{"hidden_size": 256, "num_attention_heads": 2, "hidden_act": "geglu", "norm_eps": 1e-05, "positions": "rope", "tie_word_embeddings": true, "beta1": 0.9, "weight_decay": 0.068, "max_steps": 4818}
Each number is 500 + 50 x the weight over its row's rms, rounded and kept within 0 to 999. Layers, rows and columns count from 0. Numbers have three digits each. The size before them is the row's rms in percent of the matrix's.

# layer 3 MLP down (transposed), 704x256, rms 0.0827, rows 316-387, columns 128-191
101:552465569524475421594530513471560494523400429401522502413621454478561518503585512531516421535470562476536533472604493454491486483570569499531485516449471583489506458526472588543497457533592555
098:471513545571439474524505560578545488497412414442478498492530521558433460432554416438514499575469474476486515463524524558540438477470491499516568472498468495563496467451388505515564509451537507
096:484533520557553436556508435639532567556537512499496470423567468432470454527515510497419528503585545475436514449574427504523423558520529535448522502515423505499541584457593491504545571511560480
100:522496550509506574383524520463479506470515631570456488443565488510498390544482599445447445509461593471562425532526492502506593446559507499497442550499459522542450507479553490394536441578509439
097:513516473486483525440543557453537479481459527461464436511549455469485542552468466475436510551476577497439510526598588522474554508551465618602508494452464444552521527501489455496509464540546466
102:491364487548585504542560506493444551466438534478536469506489589595493497513413437586521614438479404482350556510468454502526435489483526516554532428535486441484442486473499486470481504534529458
098:510452542569484553621545470507504490377464487499520548534527542385486473566511516537436616469537453471532444543574469497612467455403614503508484502523348516501445461505573637457472540496503543
097:553557503547523440502465614485492592557440523380448439513542493522517543559571445450496495537492477427530525460536541488520473591542543467479548494470405558533492515487546478481532398490433511
094:478459448457427478538406537404523485531534449555502515518517528437439442564466426542430450485452520450560489568449400471495505439484549508510581451428546516515524488589496506468555448529461476
097:578531508512448449426398519497443534465434542483434501441485508463467444445505544464482361574415490475501480482497533481501487561448373485532447508551547474510527547540485440541529528489410581
100:492494501495585465443494430470503527487420604545460484498461556454530408541455595606428529485419472472573472464525516428444473494533546520468488600532473426510478578586435412585445530516570487
104:518411597504484440563475454475509506515476545469521457522523402481458427508495430533452447506586522491469492560553569550485490452411522446465487459449459536525470554456593536509515453494474486
103:487483464567465523473512449477634504473528504463657562476566436513423562467515452369586465482512406440490442530476450508466495426490467563473491543465456528496506533498536553506449429546548596
101:570560516491547603567438473429422480501514443496428439534439426604497517513460480427515428503526484520507525617388487537532494518530520504464463484503428376476547485498481395440564434385465578
102:562594535515500451472587443471544531440573487513509430469466584470531435440395526443566555502533526460459501456593446514521535527462521424506463506487398467511522569581468582518491436469523450
098:478472463507529517538416604517500485446475596569448477431466557454478498600472574502438446446589447523549581499456502592465498525504499467530405518504486541542502493553565466442481509572425457
098:505561465512441504478472568538568506494518602572518476499490503425539486484601488464518572476574533509498493550497472453490462569549535501468581470491485392570568557512510471494521525452499385
098:617462495505464475540500540531380547499429492501429516541554536529484560535522446540501469520554525477486636494504475497485545423505539486490511436461542576445404375460493568433504525512554478
095:394537490510482443520517476574507593489585571510440600478451506497613467560532497473543446538501540565424540438525585517497528473499538522423440495492520429505535527475555537449523513488479490
102:513601414519447525409450533548566599496508549474496371423511475527441591483501493527524496490449468535619530478534484560486494535562465431526485582490569524534493564467494414434534493445456538
101:526434481541497438509509549434493466419532500459455482490545501568512439522462446476556507516429495481456558476490508529489517481537549541420510428448531450607513431465610560485488430513446557
103:493409459490443461530411517561542575396517436479508477389537519490625567559560537553591515495487509522433468506515518563475529457448407540445535481576504522529509454414563484538533493433405527
098:506509546502449529451493551536557521482486576512398454480538559427465505500509554517573431442390644542460543518511430623424518453446542432527484618654459476553565531479530487401450529478489487
114:464424430542451467396427528513581618483497564518526532516503543490443601516524536488442490477509465459628570464616494457488448481468525509544503518518567436568524540585507548503537483472517460
105:466509475498490495527548459496479507488493455664521485500569502519450514458523487464560523560558430491542555449427534437377550498486635511444483511460522477430442454493395523489516506448520450
101:485514481526467468566461558495527490440611565540525476459448462433460529405521430517486513585474513498509357486433403473521467502524491494462467409548449463565552513419481511481426447508512512
099:441493529533420562424482632442487492461557491534509428542457439571524551554521509431502565524526468450488539487559454463456496482510451610463484478483584503445551645564489461486640551511404431
105:544597471471534597504391605441488474462536475584549529592456559499488491464500463467505460481541559535609477541420462509429487482507462554541480535449582431520580562531437421563456525486542580
110:432504465463442479432539532537521514513529536457506493523522581550462407558435519592549537436562569470481420535498540526517528500545479455498548523446473486519540515472428491491551471479399403
098:425431426541513498600575459432461493513460483467586502490547520472536472549499512480411477541530505531460559521487512372487558565447585568383557505536433494497475497582533534511444548540520509
098:544475543444489545566516469502426450428523431454466475517480463587554415548595459528444543463478521515580576550475399426490562452437420515518461524531498568440605534559490480582598524509575540
100:510536543541504584563520580530426439500536593482537481555524565511544529516467500521475473442514606590583433570456551557417526447541507438492491471470603500492542524461531509504460499444449460
104:541458508546562432567477457481370519444432504458456458533560496435433532474451554484566490497535580447467394533514593560532548490536505520584466657434487455490644540535564460491545520462521573
103:453462591454553486604576479571521519580449389444490490504488513496518512423493546518494562389456543428521424537484508500448549572443524447411468423533487466513543521497496489531482483477529499
102:480546515493505493464443433531525488589502412419567416483584513563543526375507484478494447523561508447494460508438553440521486440433501407414497566495504511538559558623595468482569499461438514
102:477441439497544523544478473477516543465508505418512426502577510521522474493481575504582411494486504459426459471533513469500462437452466527457527520494486483504498480462510623541414497551536558
100:414499451474418547566441525474493558480509490361479477516517527587543609377507484624576539493478445522485495546502457487479582564476558516578602561466456488490563428536504470487451462477443513
099:459459547540471474494468489459494513434503451460532475535470430473492463539480467520594506552504532466454479463486504591497515534520588458497481533566433454550374479575531427477576610507503514
096:503535530470541500487515504499476482534411532444586536526432459600429495534485505485472488587475569463428548558519429530571520539554530522474504434499521534469595587464439444514435503570556555
100:532430504471598444560482483495564518482531476509557543485551466598503573465509492516410553411472504527448482412545525534467495406447521560444468514417564530563472486441536479513523452550540512
101:581464450462507563520478539411502501462457500487541588467557366521502464463547533472483531487449481432530499474480497497500573548479521463560495511542533471525599612457524438525459472480489578
095:501436551451490420465504501440526484473532553422506428453457471448483494473499531500534468502550553481495552553413442527501497393519429539555523483518443511371524536429412495501469504507493499
097:526469468400429507448507453543463538524541393528520486537571473556437547537492498536529521480566613444572506469487527538554538605540528451500565421461566527599463566520512502453559537599553518
103:520520491465437622425556494426524584510381527538393426463445475518590484448442482471553444491602497515462531453586572493574510374400518537522397479459538481457612417499497556605458468462532509
095:459502536545532507455538624507505565637476492445549566604415473492509548546547573507499446461528518535604498438503519541475515439502472498570470539626513478449522492567539520476592514633472487
096:457526463497511472489449436581484560561595532442518505601474468515505509469531590421442461517535460392586497531492418507483499527577497471536472510339628517486567536461521480511576476516460471
094:464463528557480494540424460523465482506502462482515467469526498510381602492415483470490510483495522574513468517586498543560410550554574538537446582466549557434445542488465524480446583607547564
100:539564492563493535550465502530528459528516487524549504513463533546580612533589482600355524456551485415511442434469474481543580399474499428567440542517505465377499529519477496398531449401547523
116:427528454517486638548513484561524536553531501509565503488439457544529521376499529521517509433524476502504380611428459546457610455502558499466467422492509487550549506564460641470531485530507441
095:576543450556538537474473527428505446521494423457481486403475511494551495485485399484561517589575550419513439441477585523468431476484519502473376469469496506470528484525526452552470469535500471
098:444513400436471499596516513528460501574517523534476522433527530548508431497574479507601499412431562497617562418449450528563459489505453424554465545546422528530477532428439514468519412490501581
094:509523567462525538577517443414517465502408456498460489386484497529392572540514380484462513455550410572504496587554624431428496437579453509522444503437467458515453508433559394478525463567502498
102:544549558468537485586537438448486566469469537509423500486579414593457445456490485582543531458531504460384387472424535461465483493507516497449546475548519465524516509534578525481582459560522469
095:435502549598516430444531455456467600522526472575469472509439532422534520602468416413513430467503538506443504511568518483454494463508514585516482520525514525531466487514430590509565525455443482
097:494496502503439464520491437532575402466348569438489454558535527419458484474546484457466403579579459421503552449546569495568416507430486440459505556544473553464538530384441502491488490482560559
100:489485480593640493571384502538521456514497539509519473523470494430526358456527574492473470544485569529549470535458501528465575510395583458529549458555582545463542509525465533513596495469602474
101:526546496498522587480513545512496511499415581487455446530482559546462431524477522480545503497410508481537465526572393505531507435468537561517453540438461449553431463432471494379465499579422472
103:559533490458529558491643517494574456453460440360534500510497513519483451538593458571490453472569496530514458469503435610506614511479583540551512441514468519465404568543438546529585501496506549
099:404447498576549496531507542484501500375460585480545455577493529509505559505570547491565574474534529569490589551587435454483487491462567460447521514539540577407474538550526392521585488552500479
103:406501492527517487552474554449559623520510399529435527570480468500496526465534471473424544496503380496477492508534381497550517516430516523495497507522443441397533368557402518485553498496492545
105:516580537512550475471505584571515446498526513512470386534419614508474579482490573528401514472607475535474495550383535497385494473497478449493498630511431464516524560555430461623536436536513508
100:574468474446415450527506556527474530418510636570390487577610503437444364491495424429517464548462383520566444480490431601483437452436466389510444568477497410505510505456546437529515508535610498
104:518509458498497509578459526552533612480573579581462500472449443466445426410542459549530478618555516459547529504483461462527562448530434537492532513446499506498495546606559535464389539450513422
107:472587456555569479494506487512494535430485552492501606553468496456446550480504581571520450482459576480571459472445519539485412516471485481488531545510492497446399487503578470509583553372485492
093:564638519477420534494518513529516564407531551444426470537448494515594543461478490483480527406518416555572479476448547506488511517491489524505505421486550548446431513529509526489533487539546455
112:546473495550537423539539431481414474472516488439558522467423440493442494549496588511513586505486452552490513507526420545483540469544520499573447474391571446489527431514503437546504446442501530
094:532475581454483570556569463474508512460444434535617505513391481515513554483627524474504483472499451509373550504495473525498463487480513515477490562521547440461474568422520543487522500523515468
103:459506548491371506458504453538539468474468501503481497510535495451515487563628516454538500517579508424441522521477445401428444423510520548507549563434542521503442462486544506533466488435430461
095:515508508557485463570517462444532628534589500416513457496463487544565455464430413510551546434533429528543448420513363467531476548558468428481427487412501403556492418457482469485499476497505525
095:502437536560539540494495475530512523472497432460501544467529580435419500462500463512487460567607533496545522434486536491509528437530521560530422561453498553470429450531413443509524551455478568
103:495515515513436510447473544383409543524536607497453483459555561489497476517515521505569461412544480589509549432517556521490444478483546427459420515536503536421460505421401405579395489502466482
100:537586552576481476565527551482501539458447594599587518497487560433440484437539510484533467480542405481493510487589564510477494430503530461583528458457447564568542590486509489466387478506503493
# layer 3 MLP gate, 704x256, rms 0.086, rows 317-387, columns 128-191
098:475509575517504447521470543545554535568486456484423488519449499576497545509487511410510478434628516412485518569525509524465502500466490525516452457562582519424475494532437500507519513491571520
095:504524570457481512505523474501466621446501538510519557421538559527465616532539507455496474520514561562551547469450413537516546491583474483611467530523527476446554492536482549462511530453544561
098:465512548400433548546477489573553454380444561608507542473575473524475421563432543460484510509386552454616450490550520586510501482485509490497523557517382527539520545522619546304568508515533560
100:555472460535559520425498539464478574592435549570486471530555503504558579529521598432448539524503530560562561517540501510462575492479427645556609538512512564493467509517462399506469512493525520
095:532557390449467507578470535459585424457509531552505486539510424584557544486463513470465453590478552553554539522444511547439512441479415520485425530390402451515473499504444533506552531550541537
100:458519441542580452477554435555543510481457507558463553416457416441503434454488553531600399544423496466489488506458581456550405475576375573581503516511580500443509561443530438549515479538527552
097:514512508451501545514457478441513535530464406553432471529515473476406518535450480442497537546530487421580510559531534467565559551488529492495569472542345547410578540465516499531566548450431512
099:564564510576482530379537502535488598581385506540521556549470490586463534452601490482439467545513453503457475397557541438580602436396418554466488550513596441537482510455512436524397522497533518
103:488519550496474436488481368509413548439551516505479492516539572439492528475532523481489428477457522459469427496519511440481520494551505534572480570462566567478448531511443564515553455545572508
102:549472527467469510486439513462458525553501419529389505573482556535610505519497404481539500479513396494478509441496480519453557464417442560444450426481549531514491454487398477503492499546442463
097:451463618498521462492503473383503469504450504554531474504461433454466476448444370502531453511484501467552426569540491556496512389450507450497444487499493540495514479470557554497538429460493587
100:517417603410588495418539495465586470569495404527436592480532407506408511549510457416562544523541524448528448590549518466477556550491470484527511610454489547457441453505528540533524504468534456
101:478520562489494363418608542596506446492521469456567600459463438471437463421523435524483545557479509490471490384576470528407531463420467495565499507488522673500448479471491516558485571519504537
100:573523476507499464477506598402454467511485592567485430553499538507583485453470538577504492467436523527481507515413510547559435494470445513613488516426446468467460404507499500511579457505463490
101:490605465489381455540552494440405550450526443518479493425525510575443502467560507551489559499440522474494527526436512430499449603611524480561464484573531456519516576526676514457541550527482492
096:522504541581460390528529464567475547547528462475450504541532561561432480544551480392460491479439584500461590413405502596429559458550493482519424479522506482571524496619574404485538531483446439
101:516460514507456543502588554396396422500513525569542495567473492503481512398547467545561511493542516406454438560490505525505521455511472535545573461412519532547514498510502634464543508572442476
099:498568530537421475468495483443463504439527500426461484505532503586528468429500518489541497553457454536447530586430492565503574468450551593487505531490503497437485518543564567431569573474572542
099:479455545405562461520509498441406432566476530471490485571480436515452451522521475505387487451546511441426511485499473466475513528467533625519528508506445587518506498484509541536557542552499489
105:529470540532483494459487533475470499469548495573455533640544502522518463556471431446455439530466494503542403434436492417541457373459485483510530454514604475510466539536476516503521459599470480
102:506428439455409499485428501637481536405504507436542470518576477546625522595390542549526402556543532467503556506472579519485530446490474572499501466514562564495547419437564481487521523406469555
100:448594574492419568415531570486536459495539568579480543484568526468473472495462528410557461445437607486440493555524445559502500465420481520460532556526493500513540494443553474396519527423464517
104:481508473382554494545420534567509501482441428528520423470526428504456397391470467562478481578500559479490465498522513574502454510534540484544402486429473540399474549533537547484587472559529521
107:460397449421589556477429527518511495507533505532454536492489517514489570494405473478468533534434505514503456527548383498528484521526529515565486450481448572505469470478419518463636490540521494
101:506493530458504484536468531449514468555403581501460544572527462538507467511471567455549591436467524389475426476501554524500533505475581519551492522491431453501447572465568508580492587448458462
097:493508453470548453511478608391466587450539506561446465597536496505515486555517554460471495568499477500500505516606444457474473451510488498524439457499506489452570497529535444428551505539394477
100:507532534408529515528494478431525547468397432539543532482457402357499505445430519439553547460437467512550465510413422495569495404473575527525555527524509592398604496540533568575593470537495416
104:511480450425511613459475525507477500488517503457400479604503440436551403573473468485610441440503560446436439500487536506502523477605566506476483489464468544448484468552508473585641467504514488
101:457532593475558456494477492506449543562460514525511564396437489518414555522507489445520486483522568499522449510522526555482514530443502438460458540476574500499438565559554550479547442450474524
099:539519561473480513461492505478557525482502424486566520507514501484434509493519432466518490433477622476533579539501438542507557469425471489516454497455569512518457461434503517515549635474506508
100:552572415551509467482538457476551487524528504478437498517449456529434396575506517422495453507510565461520563492479369452590469526570399508492445611559452523526510520503589463478437576568491492
097:488425494571503458492427455481413515485558509434358420604571473532484504485448517462559523506469514490518424501484554491490464493519526544555412563524487442507579556450592448494582503423547514
100:500399418414562554568565517601470459601562463490495491493498571499447464525600537601383621556539537465424510437485420474491466494553596558512524564555489436439511461542591532481546482468465513
100:417491539559520487552419471490571495556507509467444439487507513579582453531494485440508518495462518463542423426518549555488468514400502542431565460517548473564504447465472491522531451420449523
104:492536496508442494428540509422490583430408633518510518505501428382480519477487564429576552469423491531466443555474557512472503487476528501583519473476485508445576466486535566429511565493470493
099:419399503550507553502501499460528671488569566416399530475479539537513507413461499491595494519544476501485446466499439502441550562494614475609508498474448487526604395507527418499505516533492537
097:428481481414535471499426539423459491385511440426433523465600442454593506487509537486580434541425424464523442454595552571485440504493574475534538489558466534485433592539595558514586523476535479
099:510446526542543520438456425570564491491501478531497528511560509523467496548655405455518493530543410541506484495527466596511592442532605565544494522511486573478435480497605521542591512529581466
098:571394567434543422419486518543583491514544543488548439467494433584578557520479446570510532505504504556514442526565459541436508506447512582580435561459517484528491499535455459548452480591586493
099:557485413569520480513492586520501403517502513507528712630473481577464500518515516470418538496500428539428543531493455510479512517445540513580526529497463497435491524538460484449445507479447483
096:514462538511523555483528568517526489531453437429569586537563535507488590575525557457495421533524614551512436434477496465507513550488493545542515573487542500529483499389493507478531527443416525
105:489465471497489488470464550493481458566401571533438522534458458525466533474482471440574537497482531469497593422550448532540580451470435506432484524467553548490484594513474485561511505489493509
099:528581558542459544512510480487422500504421504483412504492511559620497514449497397476542449465577444574425498393537529528456564335507504515540388533507545562414530431405513520454578445578436537
100:500668531488485558539535557454500532435498546513457460545472518558511511490467555381386489528378467446437554556457460483468522492494536503509527516531409456456471511461468562494539532425462455
096:500433419627486432542448461551511551452496448453533500430548437538463520365402517508467517491532466538462489486549491499515494479576400577467468466502524479511630456530511450571485469576588569
099:545507341546444537406498422465506489485466579502512486576526558500518453546634482538467450554483435473501496465547514515553560448508527539467582453650430477518534425514516515474499471493473474
103:499522487494418502549447442454493571481488507589522449462404420486491535451521423492416474565485484466534500447532476472518445502488496530580513489546557514527492516502446502400451474457536513
105:456429527495537497472356479469478536523444485597441527528490395489520437403421466425531467484563558504521502455564467485528594507511515456658443517430515537511524494494542458503495515504535494
095:515442586523479502444519503583506553567559449528529592427581503546523547467436550541512530497595650504598423495515405565545449485463441490537570494505507450567430582483457514482456512479491477
100:521569517513494404442422511538497464519375561575468400558566496508534477493499583554429533450598445501508483551470477460546516515565407569489500524482586482543461520561617433614522515494451567
097:500531399597542550500539563477460529469417426527521463538536411457566453465525568473576497542427602500506454581498451492494512555440476499575540497534499556472446561457562545476587495506509506
102:447467529449568488498448481522562537487516533496534455542390464534509540464389530499418409476480512473573503476456628491502540469572466553511457544493434548460549542383473454467534492518466542
097:489482558485587551514565546450383578542490508588443533440426465491490518504523529450476524496468540427521572534579458537504592452552525518538462524457515548507493578466465584507521563450464557
096:478484512463577472438506495482535523556596426564546565389504483524530549514562503550502640528323592529581478533469530567542571492545514530566458469480521520533514491590450522600477477491494474
099:510512451541559537487502517565513508510500462471426554563546479414438547471482478416499481510526492514411456541433371481396433545493526533476446577478386404473430514496485496466513505512554497
101:473432455529576385484517534496438486492473415475430433466510561482459537437473562448397513487451450392549461521430524504469504633477429458529534540569407547446451549498414433451467507439485517
102:592468460494518502534402402494422559517533603508473500604460422390630430531460488409585473460540396492480609501502501528484462407463471527486534474507525479510498535514614443456496457505444482
100:518553493469543470501435575491555519571523461477532499472469391491488579529547477399492470443442477523457504593438574449506513568606504486529583516510513536483508495546504496479510525434459529
096:411478415447614454525466510528551545475543471499391489552502470485472508549552484436444612535485474419529469574550455572528497569429556583491540568494484514403532388498505498552595497511478471
099:525409516494514476527532405461539492475499443529530487406448451443480376438524499450509495509466534482527409452490544567524430504464504529474496506490608463443542584608563480477588531561544475
098:557434453448486575517482455449528543460570507496487544429554486380422507410535501459493528504440422462571446468496399561505515480445534434479413567523527458508510492425509523498549456509525499
100:425498402385498516531489483511553586431560529517419453499500473498534517448497503491485488497576619487502427551506538498545499591469509520520368485472480515521522495382485457477526498417535529
102:473495509393471506505443528484540513408535525541480460493458430521573409475532445492485515479387478452454531502430459530475453486487438453506496507493490497569435490487451468495437527446484568
093:603543461546426437436503591469519582525483476485485506518537460599412514417551607476502451616480530573530454546515498570540472423482419536522530532614505518463528445515445523563345574518428596
106:410445454485570504540461478492515385557460426449372536573461496487573409525465446471507502413519446518496558503500378534475435558546531441508524475489520574475510400508574561479595551461501446
097:466553481464540560602445421440579528437539460458538531533478495502515477511519490520519493450519465541458559493479490490520522495521469417520400470557489477507529445520513501525508567553590514
104:431586540455493437544447504491507494464499438476527454499576408501495502532533526518457495547450550437497529552473430554457446568494439484440425514489574454448571471488623548476587519531446530
097:467485465515489527545620521500588499504398512534461456415529504476492486499571553584486494583439531479390523585468561561418528444451527639550587456502533625485543619511511588517533550441489471
099:555517467496529514488442518561605447465561476491433540589429529546512512488464506397603529464527488509401481468484484546478556473523488549470409514455457532448480456505548515528429538588508401
103:501448637511558503513415511507451519502515510404539442553489574551461482472465449502409566430461466504479474523587523532499564623556452533433498484479467579561479457452420545551502484581501484
103:520544438503485502452451571508545491553504382441436485508499445536457521528537502475447579540491615497489486632437463548549455559545457538481559462440542454514431436444434588501554563513430573
# layer 3 MLP up, 704x256, rms 0.0868, rows 317-387, columns 128-191
097:588413519494513462519438503504556401469411582604482446510463429497482394478468564456504576453512498486619526440537510426524581425511515460479453586535437447447492522560525505489526470523510438
092:467421565396473623406470566354581502539495519547507572571450544469490533512507480509609527459479481434521481567528577475406556534448478454540512500470519489448505491533421515481518457408501526
100:470495522506515422616458519557529454528491427489515492413460393542488490443542446475549403431453495497426538560547480420511393566560502511526465470599546489475497461533536529474476557509500531
098:430471529496499419530440445524480434544568494549515535492384573552586433427514534543546531439567486500547512477405406447510477521507517323430488535544547506479476459531512498603474508475475506
102:475538452555399475494542549538485554480454498492547633600463478505493531485547514536499498531464463501540479572557417513509456482498512508485522459454502373530451567517475363469476502460581554
098:560501500487562582385577431529527524495474459551403474495406542506528496559446490505501469491556445495546540474510558545394456510570463478554556519591543447552460499530553515596459480496364496
100:444477531465438479560539488552435459514621548568576606421476467452441541473572408463633538378526501499446569506530486561481424497504456454566448540477597461529519482363430485439487502506525554
096:474449557502561464493576426594495476489517568560509431443507534494502516480464467434583592539577510577485536466507623546520516541436464527518470538570430481558507534462511505543455520403527456
097:401531495499488532574663506510570476565570465542558496525490451566478605506533429458468594487508565534533550594452468477531460547549560499480519480447519509415474482486520586508491526540529535
100:509490458494427561571504543453500567656566446472510479529459541643469581453477492407504526464576508525454481476449487528495531467550583445452490486459450540525482447479473619431496513449475489
105:523555428420505479479467470471451572393499590461604417445457500494459549428482553509534469492458447476497498461466473496421457504478494540526437438452488525531540554513553458515478500530511452
101:529539485436448415472528559580564503536574525534442559606464403497401456578584505543474512527556557537541535580480489499421505536513400514557506548422514524442440495509518482493489515481493495
100:488467502491514415483474449493554496501530504614452441438487617468480534497565527550513464524479536546478521495532559421430575480511467505467546517444556498536420557567519538516473512583595432
100:505511508462517437555500535617528439518509510398524543575580504545509530480542469509529429509490513544454503546417522546535458512527447499500516450467499467396524442495502485517484570520524569
094:499527513451522505514503480559472474575474385455503571571528493542499510418463516561535619598412549466350432511562451408504499503518451574425607512523474491524400496456449519579521457397502566
096:549506491527501459600582457467363547453591413480448564530509496490449494500466524504437429549382461478530601526463488561464459470486520512495415441494530556513471420496483504441483565540490561
100:474580476483572509508420493528547529534537564506586501436485633561536444471503564433539575525388472636477512543411488494526384563535442502493451545459510489637581513525501478423454475529476555
095:566502516478507450471439423480448497623567422532500492520594457485446442517427454509529523414446528533495472496364384551429487508536472521493492444548555574583506485525408520495501462525545484
106:487471545485429494505569457470416531518457470476559478508460481458524533538547488536472514492566587578475469414426595487523548557561436483436466427473504483551512595559468558567522501515530517
096:513491501424536411488529415540496401504446429517534502459470483506450453489488521505457448532587427529501482595541557489470509489447478466522464600493542546445476524524386493499488553430548521
100:521580528464558509493545495455513531533508580567451530595483424533544473496442462362476427550474474472426535542450502509524500545573538456517451527538492508386477425572462453478500526544535512
101:509550498504519536441488539475524499473582468508526484551448488532421510508487473507498515489529436525522534582442535479537512521500576453490501517474556416513599567538416500561482525478524478
115:484464560579456391441475534504443465515553472618596476496502453537467517414582413569498469468480536521488519476496502494556492571524489495556520509490546521405536577518548547514537487540550496
103:461563484515519432466476482505477558472438512357411527541442565559555481615510550539490480444427525522559446498557476477494479579501473450435495573522521476531453485570570508499464506462446479
103:512428503537555487568471470613537432552395386481466482511506462531498570468429444463421470513602525505453537477559607444492589606543457534619535533490523501546468558520454498539530499576496398
097:435594459524447506663554445511491437458505506496496567462487556441453510561493461492494575484404576418492541565502486501558480510545540483469495553535506553391564480498518388472430536456504542
103:385432490485453432525555490470484498577516519439429463479516516594492440623478549485466520522477617512525491428551506461558530537488490503519574513532540572469442495484421500492590553395390583
108:486547469578485502556424535435487549470451380590490492472483441470570448425576407490452511553503462496444509553444526417503497460473564437557498535542483442472533572564564545473566496538530462
095:533521553398511523466419504573476512530512579502500465467395559493459526524416555469579497446474484442621457517538450558581415474506423517631516459408552477524553479440494503493531499462478445
099:459472489481514429527402492600580499523477525556500476539450479450530523483469532515513436477530510457483506469496524564522483553528541468459434464501539409541432511474421492477428503516522482
102:528487503546447530442482458493584471502509453497550555430555474463475520484486488521444587495578421491479510359634450417559446430509541493527535575507487471420453579564545511505531411459538593
109:582554431460567473514505588484644517464504513494545638472521535477450465524552555454487494471488537440449530500484494480543463512474565501473532559505538630388509469453512510476492462482464519
101:592448621524380528428484348512397461455566578412493456458467491561377481536467443488468408546543531415502523519458478545616447501532509533526513502553503475513476519522523546528442499554524507
097:516467466542471574524511584519530542504446580456453575608469497458519418630491583492413565529536545531470560452522446497436506537460630536537515461451543485528437519518513569509525497531534504
099:576504533408557513472611480511435469592581506504416565459390497458553483568538437462457538542521577598472506517488459513475507608579506517504496475503543544406475453532528451511573528519533453
099:495525514461442506456530442500479487497478610534486528514634549498382450545569468513515510456493533446441516466533509458520365489578423461443483547573417487515479503566516531370554536442557515
101:553394597490411465517530476416467413454410493504549467411422577484415495487502451542526504448524567488502534439508494535542465507496453552474407534383399549542598508485388584543532552541559458
095:524525491494399550536524548491507526477570462498482555520540482484552466436479422509630485448516464586511443473450610585403518462481488481590537528523461491422405415488544551565595528538402479
093:517502516542431465550482552468501462502526439525529478542353454475534535489477529481353530431450526406530494600577420440496523520542461496532581492479458555470547542463451524504512581564487437
099:561471526459518493410442514499613548510552535564474493505508550508491456567575514489523542596419531524430505522508493417453552529532465499435473449559425477537440484553524626498559425457478473
095:497534446506502531587535497528479585524522559584547563523602589514512456459508506546523533545516494496480460459589546511524461596472562446413482533532576427547397445526517450541543441456454433
099:541457487517629449445534527556537586488605560388519521500443495489415506454512531521495532508403499557471553517535509459462486466450478572452482377536486477478527403420522538450491440514447402
102:443413522499582512567522511447440448457545457549578528540521447524442469479597488488542475498435550542457419562459433512431477571472489561580477510543495558418449571479534511487528557558458426
097:578468493436544425527520501543423428511549505573504438514492537465442495493544437512531567532500543485409508461457547511515479547553472571515479467457570562570485544559488500450499444468571450
093:577484496534464488455533544429565538520499527478531586456457522582512485498458479543575518521480488570438503432486557444502492427460575518452556512579414511487493455538446501530463553447520521
095:545549488508538448431572549536524460537506539477504476488485491451594435522492560586493487477477475442501587486377520458390572440547476520510520432543445440586547458503506524474526497403447457
101:493478536524501521542520479493476553489521507463508497441458422512510409496498532457492475500443481532481523534577615567490484589636521535499575469473505562535537440479548540479436410523381452
114:564503522453507457602624487487529564424404449446504510542466583405481464584464453497572555467498524449552474542510464474545558558481467480589470488461386524474495483429488576484484571478637508
090:521523482461474476522545542515514566471540544486588549564550478589486549514440583554454574381432505579490576555521366528488529537495462487543567489499551452534443519453499552452442556480517522
096:559474517526559546404517451472521504503516457453534492560552495543488548426498525497452571492491494498450544530569473530401557599442511548489584409474494508484599536466525529463508458513576456
097:463479471432436433422495547498496527445568488501496463510485451457542501501465547505461553552465553522493412515500578519538522499552477409547558532488502475476464531486446552470469495583481490
100:446486389535453539473581542531509449544524464472583510533480523502544570519524553521441431498466420481529488514502477568567463576434561583456513516457582534511465482445490487487505509469528495
095:523478493380553559574543575533480480482481484523497541522557512476508478484547494526576516501456509493517548462421534501581445548472470390489469426619505498446406531463515416497484601473491511
096:611551497560565536430517533518476569492618513489466550508502600464547533600423566539551507519533528615430591526490454503484515467505538491528526445535433453551501441587478489458506462576518429
097:459504494421450515456518504483455505497431542401543496331502484532444575565532435421523540520579475513409550387560449463531472517513469487456450492471476483525434481501431483551533488546517590
099:523456522511490492481554435525552464540536312495536502500557433498536448455615553522446529507531528502566576521533631497431461441466454444540523502529485520565546496536488579583496530488474498
100:571536452453337552562380491497479558605487597518478519469577458507421505545492522461473591542437490488512642511530465544509455466534425512492605433521456429579465496500550530490524502552523488
097:484529485500455489536449503519489448565516409489570550465466507456451475506512406526543431480441461476519436498382524524530493434508525491598542461466502462516618488510507536466414510518519551
110:463470540500482505568437535480424413525501507527412542448498566545537507505447487545544441380512469564487468479481478475441436423547524447570489522480475558463399467470557633476530479520502470
106:522525481575538552430641523529573465526515469455577499531599435517476499545574606466543567518460570515486542547417506502422470507438505607494526516577475507506659486496555533455510442435490459
103:365549523425530458504511587470557490430450480597573458415518562486497499465590497537454512515501527466574526581522534448561500528507502576517449404428508558516565481448464437436513521534556494
103:462441499463508533488518554420407560459470474470462560548479457371551529475533481561510427503460405516473518539583552472492448521490583539504561496492392543565519542384572481472485388475527410
109:478537558546495513521506483403459468452482547508556395529531532414421539414482494435478502533467424509449465515450548593407579516419503495458519502542537517528538489522569512496475524450543586
093:511452390507574483521530503450440488602562441581560540483564529494405535497459496563561461648545575485468489504463488499590430501452544391442520533608484445510563499536465467564484512461498588
106:530588409542508517578497652453535501445443505413449457552471474582494486521491487500476499461525514488514495476564545514479474550498518541458515591610462530506595439494613528508404437566473542
092:511543542493578518525535461556507455557477538536395574522527467506495448491438438544496490554437499521532483494430539516517465523569520410528498527513546498507398494564515509429500514547484503
104:486495493496558515514494543541435474502361449489458580510445460459509497526496502446524492419475487455503418425533561473606521552400503486521442519455521487509533604377423480480528449536554493
097:516413483506548477516567442531452526516492506494471648514573484506530533523492611441510499572467512492504542491474547564538493423552496524574590401475483484519379376507535591601544513437540485
097:468588454515498484534494530525494490505516424506511458549549495462495487546509468523511535503444483462514479602543439354421417546498529458458547413562567500449617504452604622546566434584551472
102:479534402488489516535478524528521372467531493527548567571414549444516573391542418548432474475464515409416460524543452486486525452528516547562580417456481448537525458486538633435541548528515456
099:518475361513495542493458599452604508519472483484536482581587569475545539619503492527443518502506598516510523537459456450479506510508519522452424420547473553539523460431480540482511489572528551